Weights of a small GPT-style language model, trained from scratch on English Wikipedia.
Size: 6 heads of 32, MLP 768 tanh GELU, vocabulary 8192.
Each number is 128 + 24 x the weight over the matrix's rms, rounded and kept within 0 to 255. Layers, rows and columns count from 0. Numbers have three digits each.

# down: layer 4 MLP down (transposed), 768x192, rms 0.25, rows 680-711, columns 0-95
# up: layer 4 MLP up, 768x192, rms 0.196, rows 681-712, columns 0-95
down680:177129145106108156128104115099130145136120122120131113128119118106142129159141144143114128129129140147124121118160109146127157126150111114105146124136094146130129141108138131153082138132136114114092122090130128114127161131151132153099127136108117144111134165147128134139123117105118150129
up681:145094164157149127133147106139120062082151138084125115065134091129094121153133117163127121147122164091133140148130126105140148149127117134122123138183136165124153140126125131144106130154125108164110116105155146132144130151132131145173150202110132124145131122101133107177154100122102099076
down681:099085131104105126141094091120167094123112152121144130113110114122148123110117078158165154144185099121151117127077074133149115169112128139114129133114119130092143069075138120174127112169147160142135143083097110094158110128110125144122116167128161129176151141090126148151151129099132131125
up682:120085095134114098175119124107147137152107160172121166113084168157129084125081155133163160133100119126107118113118102087151124147145094177119141132127092158154134115127161096104138124120076120144103121130117141156094112108122057108139094119124139086080133111132100142133162125104076084096
down682:162125114142162121142122118120086176124123098115094159199108138124087136124160158167107182128133147132096146099205068162144176119119172104092155161159156101131137096142170144103135109084136108158129114129155096155129149098033136157140099170145102108128122109127120118143114152174133113132
up683:121088093107118160137116109133138145121137111124135141107136172159134124130123149100136123135085155158123130152160141129090192151124183068127128132110089127128134109161102101125179185111148113122172113137166121124124095157080114093118104122150116138121147100140100166137131135149136148134
down683:125103152150166113106122143118108179181100124133097110144178133118156144138091109126089133116101135132142144150106175104132149146143114127101132116129120148129158171141119123184130128089116159109168104127161130114133103122136145113100124089104153136159121159110144120084114088109156139139
up684:122181158125094117102131143129104133155116152104108129109143121127130124107157143103159149127123118114145109145141111167140168100100120155094102156100108085126115132179131184123133130133130151123112085084151127138132138135158132131130129122143102080120129153162128174101122157124118096176
down684:122123129108092133116142123109119164140124130143125114127083081124131080163108129123111105092117145152161122134122133113133109145095131125155087103132113136152202129125130100147098115115086112084105136134120146117125091086094131144128133093118150152100145154135158112115125114129141121066
up685:099121110123138181127138129152140140124114127115090130153113129131114169205115145124129142137102146197111151182092162120151139107145158100142107112105129113119136128138137149113133112137142113125095116168182140174106134128138143126128128126178091123123094167132165084128132154112141129161
down685:101112159157140121144112109120124098120095081154105109092134104172136122131101101062152154180126113111109072125114138145116138130168101122126134151127121125105166121133156142186166106160164119068121132127111168132144103108134145137088129085088133183150130145120116112090116128149085162074
up686:156079131096112117128143135140124104135145143125142134104154143129137112129121145133153112097143115134135097149101090129136168150118161142172126144141138158154088144116135125139138134131096161106102170139173111079145120147128088126130108161081131163122087148153134148144149113107143089098
down686:102138140112132154141119135161159089117126084158210130117131109143101154085138119140137111130105042126136138133166138130130079113116125191095117113153111129113146124102109141132167123104157169158098115129084127153117137099147115137149149164143107133117124147119165150159149139155118103120
up687:149110121170115165104131117125124083133129140141152108147140150092159137154164124127102101187130149130119131146131132124088095153071154136123132131130156139149120117135121144150127116151134117104151120130169149157140114129100165156126132121107128139155127133115131118084129147117159131154
down687:169138130142125120125105146138168136146124117129125103164085142137138113158141122139144108151120120163158105126120145080135099104097120124136115082142062134119088126090115109146123122142088073131090155129207139149084097167139134188164100142107111134104130126145134110151108120156167180160
up688:141122100108157138157139106116093117116144148130151127156136138166141144153138072137130126128113147155087085148108164114117122120128153173135104105119111170099166147131108130119061140142108125095145103130113106138144094097120129142101156152150114111143161115098173106148134153113119148114
down688:155090140101143113125100112147079099108124148077108165082112115193136157138129101093164159082131184103110144100140113118152118131107146139124168127115107104165148096143166137128124132103120151141111131114145113132147146102120154174142110139097155153131148106139131119167160091108149130134
up689:088114148121145131154142135152146113109123181126148106148105108122126172103171107137087142127149143086147142102137142131145089120158148129130109131148143145082113120111149135119116134094164129119178123161117118118160195100113167095093101094127143126082122147106106101147122124075144140123
down689:138155138185152134167107153126129143121128111167177110124182163111088129113129090145128095145162137165133131111139185148125142160127164100155086180150071123119157131133144147077121137148140102121149145127136121138041138095131125157164099152121131117127139110124117155145144106059177091122
up690:124105121106147129118151120123145128132090126094129108123126150133127118119118127131139172133172116081156083142129081168134130109139164153108107121161147161125118124113180116154138172122130134122124145121129102114104179094092110150120125099119152144114118151174106151181126095116149158104
down690:164147092154178151125112109104140105111088150117085124147165066146218160099102067127132179154172186125126092124138120132103119144122155170161182121118107118130099115153162137096107129156077135079114114123149231154111102128096155166122111139150127100158067080113159122140115109187094106125
up691:142157133085093108132130115148094118122100120120128086097152174118138088158085130141112123123135130130097107134131157120123114131134100132121111157117107176106085143140153141110111133131090086139107122153138111121115129193106114111115131098116103162115135110131151127135124163088083156134
down691:116141116131090113060143090150111118140188129151124108143120152129152157132176132127102097135162106122125125134107160108070102124156146102148144171132156127157121113085132127122115096111083115117123094098135111139107125161115133137107102088149146138150124126159135118150153126164145114148
up692:089116097110147073136137059134101093099101100142119144111114115168138084193138083123113112048120098108101118117160191120107113111182119139110108159123152154160139102134094133072120110108114117101105132115134121116111129115137088135148153157120133149129175105108134131156154187114128185071
down692:132193147081150116130120137125161134128141133083082124141170088126125152146131113141135155148094109150107123150188119120144091103124120127151092135140129134182126130131130149098147135132147146133180096097146092134160130075153088138066127142144114124135120071117095149175116127109126138132
up693:121105082117086115139121130145134098116132149145108083129181107145155108127110136089101152133151111140132107145142138133164160140135144120133128120121085169126156126137098169137172146139129123178091114124110121137110106129117097120120128106114129138115091089093134142108153136123105115151
down693:134086134153150111120123144152169133117135129150103132144111154144112132109131173121113123117151114086146138136138113135142116138141072111177108168097180127097116155087123110143147118164138086161122144121140120132146157136125088140136138127115109122141125132143172135115150132171155134120
up694:139173109150133115172094100155131107060085130106086156131139116147103145115141139152100140115149121118123167219083147095112117126164137138171155118115108114116113107165131102141164133141117168166103112155174135173125131087121139079131115123119112118126111156141141125133179136145148132153
down694:128105132128090111162122126111106134154118142112105135119102123111128148118144156129114144131110159137143119125148126112135126111138123110120124108152106106136100123127129114121117141109132127127119132113123121108137144129160107146111107126128119134147146158163158124130136127093106123109
up695:121092139132100146122131136146164138119159089130134097159166114134100136129093135127118143159141135095136099127123148166137118128119111140121114133137119136118113169119080137136123130148137156153107136099156153096109122146123108126132161125099118156101130148147164171152157132119152191147
down695:136128117088145112100106155106081144124137159085128114169116101135130154138155148102124137128103150128146151163150157108142113104085120095089104165097165128162115147147146129139104162107121142144123135131121114154171113143130140156115136133144120186116118109101125123084092161062124126124
up696:137156100108120148115109094149137092091124138158098147083175124118123113104124121103134157170193110120133115106152131132103130152124166075106123131127111098167133145105145129112126154136140157121080105133116178100126111139093097090081154134108136105128145114119094122157107128108121129150
down696:109109168126145129098107154165147112158114133065124100110135144141125135120139112096148145169155126148129127127108138148093089137123154093167137141137134107132162117117144094120116116156140153120183127162086153196091142117130105161118091116099132150141117117119108130156138124123156115117
up697:122139157113133155100185130156188079090099146158142114096126126151121129149155154123117115144168122140126130138119123126125153151129166101142110157123173143135116137099130145093138149123133121121125151156108107166109112123125087133136086096128118094117167080134121142123160146157122158092
down697:139123123157130133139125119120115138149109149097115139110101155136102079099132131116138135104095127135159107084141121169151111076157078123119117118138126137116130124109144157126112134122126126155130119147118119119113136129099148120091150102105137094137123127168116149086132131118160102158
up698:080107136117152150101105133106140108106136134103113122105153157110119106141111131116121132114125154122122149130142135103145149094139120156116130125166116113126103159113144119118138124126116149125141079124115144108126091121156118162124143120118143117144139157127125101109155138105164142144
down698:146130133137133135121109155148143158157160103108169090089110148137113168080139120123144139135084150139128118129134145136149164116146126094105152132130152114121147144125113157118156151151066116134109129144121131110133143127097099122100107136136135142127116121084109160127127122119117128118
up699:084144075146111149153128121118110158083137102147105141172163133146175103123176129125142121094149101176163140117125116105159103140123137102160111131156124166161102115142142120093148106125115152096141173080077166151147092115157143119137138141088122101101120135150085153114117121124116130097
down699:137167111136177128142144137111100136081139115155140109124099128091192177172104094099107116129141175146142133103128143128115148104183167107120098155053125131131162133121177133138121122113115110135120145118188144139126128128141126098141157110133113134132108150108136091094148133096145122136
up700:116107118160116139110146151147112101094126153124109139139153155136093095131133141136120121117142071120116085173102139119149122164134123129148134104116107151105078120119131129127137146132105110116115144145106122146103129121094140109145134133181140153136125101094118128161129108141105123097
down700:128157120122164120117124110178140102142139102109138097119104108093110097109125126099122130135121159134114114128141137142117124091120133125079139138093139189090107136065086119141132107135082127120119136103148141147121141156145118118121129077173152160143108117131133106120158140107115148154
up701:122078141143145112132083122104120052080110173160119161098201126109105121099135147155104081143134130099115144136100104135154150143098119182117106138118122101108141094136111080094111168153127075118127137131098098133125132147153146142131146175114150098170163126147147138169112123116160149128
down701:119095164141149092103135123108118160117121129174101122162125138107114133153085101146163094102098145114135207101099104113159133097116112202140165124102111111115099071102095148095068174142118117120151121115121094162134152100105147129105110107070137134109158111178127102146094114146162130199
up702:119120179186163077099088164111165137110147196119124101133121087141099117134066141164132132139083123084203158168098142147139094125136094145183108161087118142124097097152159088102143105138083160158147160098137103206127096135126149126112135131163093097144129155125109139153132145134106129139
down702:095083157124133127129179055132155126138160059072098200115117147098128170162161093140127108113090200135146193123149139124142131154105101160145180168123114168174132133126179119155090168111124156143096142136152144090112147109124116133194100157138111113082102133117154155160099180140137138089
up703:078123119131134142109122127098162137142118119065096141093083105151121106097081123119117084162133140147170121109111108127139112160127129130173161142078092145115149060146111127130169089144113119148116119132101111141137161126118164115122163112144128117136107115093160140157089127148089086159
down703:096134143137131184157093142142116111151144104081098142101167120131157088109108132107124113186142159130106120104148127168124158122128159117160108133102114136152132132105198112117155156170142132158113128160111147132099129160110143133169141115178077148118124168104149123124155133080119144127
up704:121099148142128133122119144125138125141133117122140133111105160113142158152140131120089137124107108180117132139134123126161091146159145144157143130103141095127124113123133156108110130138146144096118121160080125087149116135119108118141140093123103151126102123125132146154123107100104134107
down704:136152123136163132133118126156149118097143094151145139199163111123130139109122136126111144119124149096095131099103123113138133118133137169111151146104118121115179137135148152146132111141128100148148090120120149103122109100123173130115148099155062122103147133124125133122130118130086157132
up705:083129113134141146129143118095104110099120091090116097130132115141117138141174116145168139137158109117145171142135093117173101126132125131127126097084095130137126100125137114121132167100131096102149136126122150148141162091138136102159128151169161104127095159132144152116113167087091090164
down705:133073150151145148127119130116135119135171120134089146122136151103100092120123133119154115122147158123133120119161115157117133116133124104186107104082186133125156122157117111152152115170101123117124151108146110153135112148089130106114145156100128155124141112120118159123144118123140155148
up706:081098112133156125127149108145153128164157078135131130079123123153086135101165120143121155135098104144117135129125130131110122166128118161143116115130154126183102102167113162101098082144134133109092143136132142125140096141112106125110128129070144091114120109116110145183137146160135144131
down706:138103138110155093112122106067148099079126129173106089140158146078157177182131119129099115146140089151114148173119122142165101128139130166150141124141089107088129119091177119141166131138105113120102113151129111082133156095124147148127147194127120163135156127125170099125185130126152089140
up707:125111131103133098109118139139137138129113126105120153110113136142139112141128137135109130148106123124118122129144143115173123133127158102122120135118128124115105086123147138098152111147128108122136131122156099138125149159120111115119172119139116133138103128148126142158157162142125148145
down707:112137139125152146134144113140125128139099127169149136137117143113110134134116086103129150104116105102126089149115167126128088111106129112118150164123135143140127159110095126136139145132132097153127127161124154126124129115111173112176108139128126128133125141117126145119142095153136095119
up708:091132141118123119139092185131174110138123147140114140100107123108179104096147143145173166109148165138084115101142141123115133100131130116106138101161131113157103125144126135113127125111127125152133091151135148087142143130165099130169146139151176143108148173122112128104155153075127124146
down708:107134110128120128104141106114116084133152133127180106135152117107145129088131140150128138159115172140138090143142119132121116124130098060156142133144194072117103125138110143127099111126098091125129120107115147143112147062114145112103107097142137138110160113121130150096140112121141145105
up709:117144120129130146145131108128143117129109119139127139155123149123115139117124108114119114134087154124106121165158133136119142136122132150138131132121135128135121116129138123166121137116148164122124104147170133118096144137120111129103157181126136091146087057138147137113118115092133099084
down709:088110131155118134136139107128091111124124142135123133157104156126173122101132138140142168137102155125122131109126088129120102073127151085127108134134139137096146166135075112108060112166085128131135132118129092133125122085162140158146143078156092157087094131077082114144127126117109158186
up710:128162150133078132171141127114145079111087134128174116126138110133156124151154101114120148159121102130131122128121146096103100144109149117084151106083147116160112146130156108089161129081137167125141136154179169104106129100141132123131115135136088119186166136112140114106176105156165164131
down710:152135130145124173138154175133110148131125140108127183078128138130141149143114112127149134100114109130082129118154129134136166099167152115148151107092147102086113120149143110093144131141141117117103137090119122095123113125096139097128152083126125151138183102121126142160102149154109125156
up711:149116106143173082143145128075124090154065097095120133104136176131130118074134148152114136121129145091130092142133147163129130167133156176131105121136109160115113111177152139108157143136108149155145122136103127148132136125141137091148181129096136132170091099177155098134116193147109143145
down711:106076105131127118170160104139142112106095123114142098179096138123095101153119093146150091121090132097107099163128096184126128167174100205095122149133116174111161113086127165107120128126173093122119139118116127134099135120143132089122139147089126108123143095159113120150147163106130115120
up712:121138131118142092147180136151162126144154139137112143158120178127119139107150133125118137089131132099108122127105113123126101111093128083139141102134148113140119136102151112134166144112148133100144124133159179134094143090123127081115127141118089117103137147164122124129131089137090126118